Weights of a small GPT-style language model, trained from scratch on English Wikipedia.
Size: 2 heads of 64, MLP 640 GELU.
Architecture: rotary positions, no biases in attention or MLP, untied embeddings.
Training: 188M tokens, 2874 steps.
Each number is 500 + 25 x the weight over its row's rms, rounded and kept within 0 to 999. Layers, rows and columns count from 0. Numbers have three digits each. The size before them is the row's rms in percent of the matrix's.

# layer 8 MLP up, 640x160, rms 0.249, rows 8-103, columns 0-31
094:492513503525530482503504501490519495493495524510489506533476502482512474518513507522499541474526
092:442525476503566488485506444486511544486475481472443499516491503517496542497479472506481491513492
091:515463491500507473490488507485518536527502472457509478473508495469498454504585483506488502505477
109:517481494522458510467461443509496459525472519544453496503507511500504463528510547501476504517458
099:505478536479515499502538512470442506506505493455502549516524530505524481511479482475473454542465
102:513503494506498465506502513518487536492495513483542471516535481520527485550507466467504493496521
094:493469502541485490472475519510542535467522523492492532490446499492489536509519471499478451474573
096:516537542505489502514498509488532535557518533525461477480501541544530479523537501496480469466469
100:524460516513481524509464558511497512488504492483493552492506473497523491508531491491489500503533
109:490456522470512476491514494484491473504534516520488510475494501471455464496503532483475524488489
112:539506483483541559477517525526453518529523506517559478485484526481507501557478526521490497514471
091:507498529553485519488470549499534532479479495521457516495557497487506489523533481489492514556526
092:504521486480530488480486503453478483523510544536537521510507517488475496543517533508476533491545
098:517492474539502539517501521532504512493469553451486444514504516512476547504483478488473489498471
092:519516507510572500472505501514503522482553491484455492508559572470517530507561507484462463477500
107:513497549506457485523507536504489542516463491518511526493520476531495519507487536489498518529472
105:480538494532519485515518493493522535489529505493487497496490494507482507515473527475450471498523
128:493519487519526491525521452497534506482532524500512497515501496505502486495508544448489502510474
106:516498523482517518506508484505473459496489513452533498526572517505517525538499500526431503496477
109:478502486513470530493478465481505532488492507493517480497496485478525472533516476506527523508501
109:491485498517483504507530507516472543519499495498473492505522499498519537486526556527513477512511
092:526496520505498519471522502459465447513499468487491527479465472466552472479506493472548529484500
088:439500498482493495497458494477500467520487484512491493527485453472494547531496508517507524494469
097:482527516464506502501529499484487498475502512478497492529480469523493493500503489509522475436531
095:526490541498520509518495504496517527533476536467486529474456548542550486513492495536525507507513
098:507493532507503536504537530464490510481468510491509512504493524484541501503484482544501519488495
098:507513478497513529526472515538515524506521486474507499565461491486509501551547494481489499526515
095:487508515507522506529512484539490497489446489481507542516494510517527502503520494442512463460481
093:515487488498501491515505476512503515485498525521446472478504513510504555455490474519490487505476
110:516512484526529523500512507479480452494504509494520489519496442545515458460529536528489514470525
092:490519506508508533501501502490465534548510510499499478538539517499497487507525517495531439497507
096:516515503485489555502484528464514467453490493509518508538486490535527520496510504489459501499463
096:498513505471500501462532446505488468504516524506518490475514482542518479478522513510502503513504
112:492454481496473489543518486518464480504528519513504476546483493532532460490510476477496441534520
088:479511523532509499507470473470530515515516532517523510547475511516507516529526567494513531467510
104:527493525457539504495488524507498514510509488512501527522535553515479498508494499502493470489515
093:499492526516528513502485485482522485476520465493479499489485513493454461485526503527494482438511
094:494459510529485500497511467494533470489508511481471511495496495484532556442532508504496481490525
083:483487514499462530514511480493493504484493451504474482489500499459516519444502522526491535510497
108:492520520510489491518482510486477496478499472490551511488475482492495500509491492469475452467482
094:480488473509516516490541500503438472512528497467533490521508486541477497492490523463476474499516
107:519503518504509547524499523530454519543518520494474519489488504489503463481485513493529479522497
096:497456530518534521521505482508479499477474495501488526492510475482500500499497472517496506497487
099:504499465499520527525493524478519524498475519484515505535514524471463480499516427533518503465480
101:532495511523531511489510512521495515513501482497462518512515496526483481524499497514488506508508
119:508519480526466474493504474455498520519495545521532487505497518494512509476492532505482496480488
105:503450505483523500424463495537472522539521506484449471463477494512501492513565474536505516523496
117:519543566505533495497520497493568546513491497493495473496500516509482508522453502472526451530510
097:503509490474500480503525447464473542538500493507500466501478508528504505492489528525508494485479
113:475497501481523518467494492504522516472477506509538506529479521443522490524516510530489489511471
098:496470493510481515520524475504526423526498524534494493508565489479495507501497490512495446475479
101:534495501539464539479492488468534538552488502511479523522555511481461489534479516486529527526510
103:511482520545490537468472508534494470509500498498496543536463515504503516494505465531534538515464
099:514549526492493484539534484511504532517514510483493523535494462505447513467482533441499463489512
106:536541477472511531482531535497492485519534538525496519515506484482497517502504519467488455454513
108:541469528493454528491503573523516492513511535498491473474539535477474470496495526478500557493477
095:513506488512518514501469493508514504507503495507442523494464510522514517495510523538501459470458
110:483519485456500497518481502489495515460519534494533494521511513502476535478501513522447526508544
098:515551530496481548472476489454512532497505552527507465548496500487526480517562503473450523542478
106:484482562544518489477496518505534494485529477504511512518473521497513523474528504481536506448457
094:496456524544494460486489518540510495518495497471526485528466520521472458500503484524480503465505
111:513466472497490472448473490495466488505547499487450512517458468496523482522566508455478503480465
102:504487476510524510528521483475496486514483524521514509501435486551493506529447474471506511477482
096:459461472534495498468502499529462506553545533475510471507452531541522467521513512490546496492527
103:507550522466567514514514501463462471512506513502502521501450484531493474495493534454527493497465
110:513538513524517485458505473533502515516502479466494508514445525502505525488481533500470498492456
091:535462526514487473472497506453539459452542478538488526483478497487527532507494528518497495481499
094:507475514492502506531520508525522485510524524483479486526505556502506516522466479477512488473478
095:490480444518490517456516515505505480482511523505479535524471470477481497470519531486462505478514
100:459494465494509485520498511496536508494505508524502538521528551493531535474471487509490520514506
093:530493509469529509497499480513499536508497523546480504494530534516508512475433540512469476481518
097:519520471465507432481493514545522490526493539478492504478493489527487499496496490501463476491517
110:491516477488530512509521515544495475463537489510504504542482492488492503481528461496478473515484
109:500497463529531517476456502482544466483546556504522511553505535503494504492520483482482513508507
092:512491494553495464511547501480589500500496460516485504501494533494528505494507503547480515517512
095:491502521530468476512509476517430507479514521456544514446516491520529529494457460554497478523484
099:500499471550501501511536510550447453492527499507489500463499528513514548490482517517476514478497
100:488492488475523479438504503474459541440503502494537516498491499506519546523550499532537495521501
105:515498480507492477508507501484518505486528451519530494509505468532473545516513499505514474479456
105:492506543499535474508481462541514494506498506536469491515518508480507480489497489511475495521465
090:464506510524491471506546511506497496480502444489501488534489532523528498519503526504529504484493
100:508480482502536529511500490478432492513467535524494513478482491478514496520514518470487501493526
095:533527494503553462490509499473565512495485473528477547488478510505505481517528525544543531505508
107:490519494527544530555489477509514498496492478469476480484440561494477553497523547490497483487507
103:490522500512493486466530501492478495465548423514483503526508553506500519494492497543486512496501
103:516504562488497443504483475538532529478505466519488455477501484488498502488493472522527538507522
094:506544513511480493479464467463477524499497480510488508488504509492534422524517502520469495519490
097:469476472500539547503520472471544495509500501461457468509473454517514488500501516464502505495471
101:503488497491535502487550473496485513493489521492517522512476503520498481535444484489485507473487
103:506453492505543530521524494525515504454510481500462482505541490514447449528510500490510479503522
124:485490548545497493494486472534471515529503493485510524492487499499457463466481545511512487492502
104:522516484522522508476511507507494479505531521484514524459530498561510481536486560510485489452503
099:521548525533496480459506433515462476519515462467478530556492544485477526498556505539482555474478
111:457496522482510517490524513481494489530501509468469471487468514548506489514486538502510498472526
115:483502522460505481493480513472497499519498501544520489525505504545528497506473501505476527472509
101:527534505534507511474479510535502517523506536464471526479503494506502512536521503551492475534519
# layer 8 MLP down (transposed), 640x160, rms 0.237, rows 8-103, columns 0-31
079:517524515494465481490441508516552466519491513507492548457501488497460562496505518476490469497531
089:526522469492492507500491495511450523502454492507510489527513503479520514527485523488510485537514
089:504515515530495494479511515569517512502518509524468507496482508552502486485447496493501511527500
108:485523496490518477461518479491457507519505515483515503490505516468542500512509494491483491507490
115:532487554496483468493492473492387498541500478540469507515460493517482533494526513518521526517518
112:546493524458502501502515489539470490512506494462506545546522491510494485507483443470482526554525
117:457518579527516504485500524511496466545481488535502527502476491489503516502531477506484515501503
090:520512490493513511513491486505516485531489483503511487480526470510510539539478491517487499494526
101:491518513507494500496533491563567489528481552518530509505496496512486444499513497474542482497449
105:512533545498514488523477467495482462502470476464511526494539521486511491448474493473467468495486
110:511489532479494470518517458531498481476453493463463513536516489511519523472481494492456480476494
095:504526494478471547489494502502493514516495487501479548455461457515462500522546488468502530459520
095:464467476529521500539488525530476529486478439473480475525526485546507543455507498495499496465451
089:481496500472494502562499507514484536484504499498535515520495526493517510509517478485535496504519
096:477513532495518461489517501480479503507488541534541461519511472477471525461501508498531546499523
121:493488490470521483504445503474483531529481503481512507514498508463504501491514494497528475487497
098:499507524516506482501479510469551472512528506489504500508499527492542493503490495486445444543472
133:551502460499493592516556472479553514498513501499519506514511509505528463525481548492475463554496
098:498561525514519496518537502512544517468523514509503502501531538497520488512520520480527532518479
113:515515551475491538463497554479514487525475469519481462502496466492543512489518477525513502507523
099:528505472499488492499449517517489551450499508500498466493468493484481451535465466542525471537481
091:474510510485517492540535483479510525530489480471492513492489502475489506538525455488507523457468
087:514500486471497484482523482523486539482520517510509495497514501534515473502473483491494475492502
110:482503502491510508482473465542495536503507528526531486483518464543539509516505494517473539519512
098:511497491505491513541557522482488485523502471516464495484512517459474491504495496483543501496515
095:533510451481504486487543526485464469543526498480516540485505496463516531493503504481461470494471
096:481514491484499467505514476484548472479430516495489495539499559510517498499478499474523480553481
096:550532520493531482518482507492526475518511495512479517481566460472525502524500512488527471527481
095:508441524513500528489479537486469493470458504507510541495507520488538519500467512457495496515479
105:531480551515490485497465495506484501489464510488481496523499488534472517522508470521515528484469
092:473504499518499495450494525514524491479513505489489483455513513509541501437484494477500520484453
102:522480531478454483528519476506510492531503507509519476570471525491507492493507481468546493493514
094:469492576486495484485465483471475476514497533519522560520526508457546479491454543489516468487528
108:495514475525507482515518497469498465502464490532499501479466475520523479453507529539558524475475
084:505476509493489480517473520514531488452535481524532527477482489470507540552443489513532454521476
099:508533470466572524514485487481532519502468492488472488498496515494527457534544497541494459494523
103:483514479481497483489461486529503499550501475512465492552502473497484532522507497487516470486474
099:503522521484467486483452486504498536519474483495505462481456500491474480518515421511567498499494
097:461516478514556480524488516526469519461474466488452533497471543488512490489483516494464525474522
107:499515469491535510516505467489461485477469487569536498501474509475489483523455494525529511510483
093:448509519509499472525475518472499496484512540503488488495482500515545509472484480460525515507481
116:490537511530492492488502548499464511498492483486469465484533460460511455499475475517512521497480
101:499507474466486450520476507512513500527490476481474533540502477516509469483502473529519506502507
105:482489505507504500539498468495491471518461469529528530524489488553494515516522493492489498498528
107:533495512505499476461517507512473497491547495542464528468501502461516455489508522484511508489504
108:507516506502472524474528530498524507491494486490573469473562491525479500510479507541514495483508
116:479529510472483472547521507473502503495523538529557492542463516497529512515487536511492510499479
113:477506512500509534481501550491531520491521481522487462487522554516487518517493457499520495502522
100:451454501526509501509521520513435460493469497491495508525535523505505495522499473484528485478555
103:485510460514480497493522524492552496474505543466451521491527481518479490505508492450463486461490
086:500527476498548490471486494522499552523500507489494492501517490527504478463480495485484539485530
102:472523497483488500487489513553478563493513484530523495552508500472464485520525524480513492522519
114:520451526504476493509477508509447492540488453500508523497473466490527486517517486514486508532437
097:493526474529469499493488503529522519524502507480502528509496488522500478464536476526506519508560
097:511480509512537496483509487492523536542507474487516482493483516522476528486546508519480520510543
111:511524490500507497535524522500468498500491518481476503471519507518528505516512444454496517522507
101:485461459462500506472464469462520515504444484519555495490524480491456449469490522498518487468489
101:500514502501491462476530515488521531468463467490503457486483508461503481480519474525477486505488
093:494506514496487471502517490478493483488538454449476525510527472501533531497514498541550488474537
097:507486556513478519537486513496519528481507537497506545542505500513539483481494471495490458506548
097:477475538474482511458497469504496491444497471508524561490460513507494475510488501513505515489466
103:534510557496473524494488529509510510504535473538553447547505504494512483492484494457511486479509
099:507505445539480496528498503488484449548478456534446486494485526514522508499489509506447532486503
105:487492538484484474522506500485483495489463521533465512472514466508512503503466503510467444485472
099:491523536494522495521526520514504509517476503517548492547524496468518470506488481454494469482496
105:488470526485515533513491497517500558510506453521465481461468474518505501521498540507469496497524
084:535516518517514487477496543498486488497494511525499473482510499523482472503490493498485490516431
105:527482507518508479516508502523516519552483526516467476491480504523485511545509456509506527478502
094:475451519460475507530441469517483492485466548480531502554531494506469517467472482493496465526455
098:521521470485543530510522537508465491521504490510472481540533507494535475488499484490519512448468
099:527494507522544486534494489465475497487465494461522475481486536520532469440471476528536481505504
095:481501482496530486517528506490521504447464538539456513499489507487508529444470480469519509505487
095:530468500523501483540534520473508485493501517450454520497486510512492478470511499509479518459484
100:494507465469495510499530509504503471498518486532497477595528476454452529466470489494516483485460
097:494523512479509495486495548486518521503494512549457524523523569497460491455484484475487499539498
096:481530486475517538487477494492536536522495491484476484502473533502456494522491529470458483507533
096:488515504503473511494491486524500517528489479489507473558527488489459512530484482536484512457507
105:518516518522487530472471495566440523444477467487495497500478518507494501489492491490502463452494
105:508505446502546449504456533492536527507498534488468456487510543488521521483469463526465527484545
083:528461460517484505462546502477486475529482468444497510496478473507481526508470515485486524522499
083:534507531523494548458470497490488500507494475469511466487490490489469536525472512510465476512520
106:520579499463533484500520494501473495485481478466515469483515510527478466552526515450516524494518
086:486538454512498494508459498488514444517500547458503491512546526453488486463471476482505488495515
106:529526491520493513514502498534543497497504445453512489514514487453510451483500469541550486487472
105:492518530510499513488482480526531473493496465461497498478524436523475516501501506508495532472485
100:531465535530469464486535512449480530472448491524528476475486486470481433473516490524493504528500
106:508501483495505537483489497527500483476443487448492491468476515472523474481507477525487471491457
089:514496503495489487483480486493517531526505521507490499486525480510469437485484475502453506463511
099:460533536536535518448439458504477527521457504499532528531531496528529494483466478532490519487510
101:483483490508506437483491528500490516482517514506479479528490468500539476549433499504468471503492
113:509501537510499499504501485518448560510494479509526504491479523464459502492475538518474529494502
100:492495505462519423452510479514502531491495476533534486492514507503492541465534481521540509491477
092:482488513530477524513492514506468530522481467501567462509487489506497477527512516470432486506464
108:528529463445518511515528486479459497533535508507508469470496476521504480475548501496496543488470
118:482506514469513490478488507545502483545538513529480511515488501444535481458472493509494554510508
109:476533467479502456507480525485485527511508502473528509467529498501469462500478478495531477510528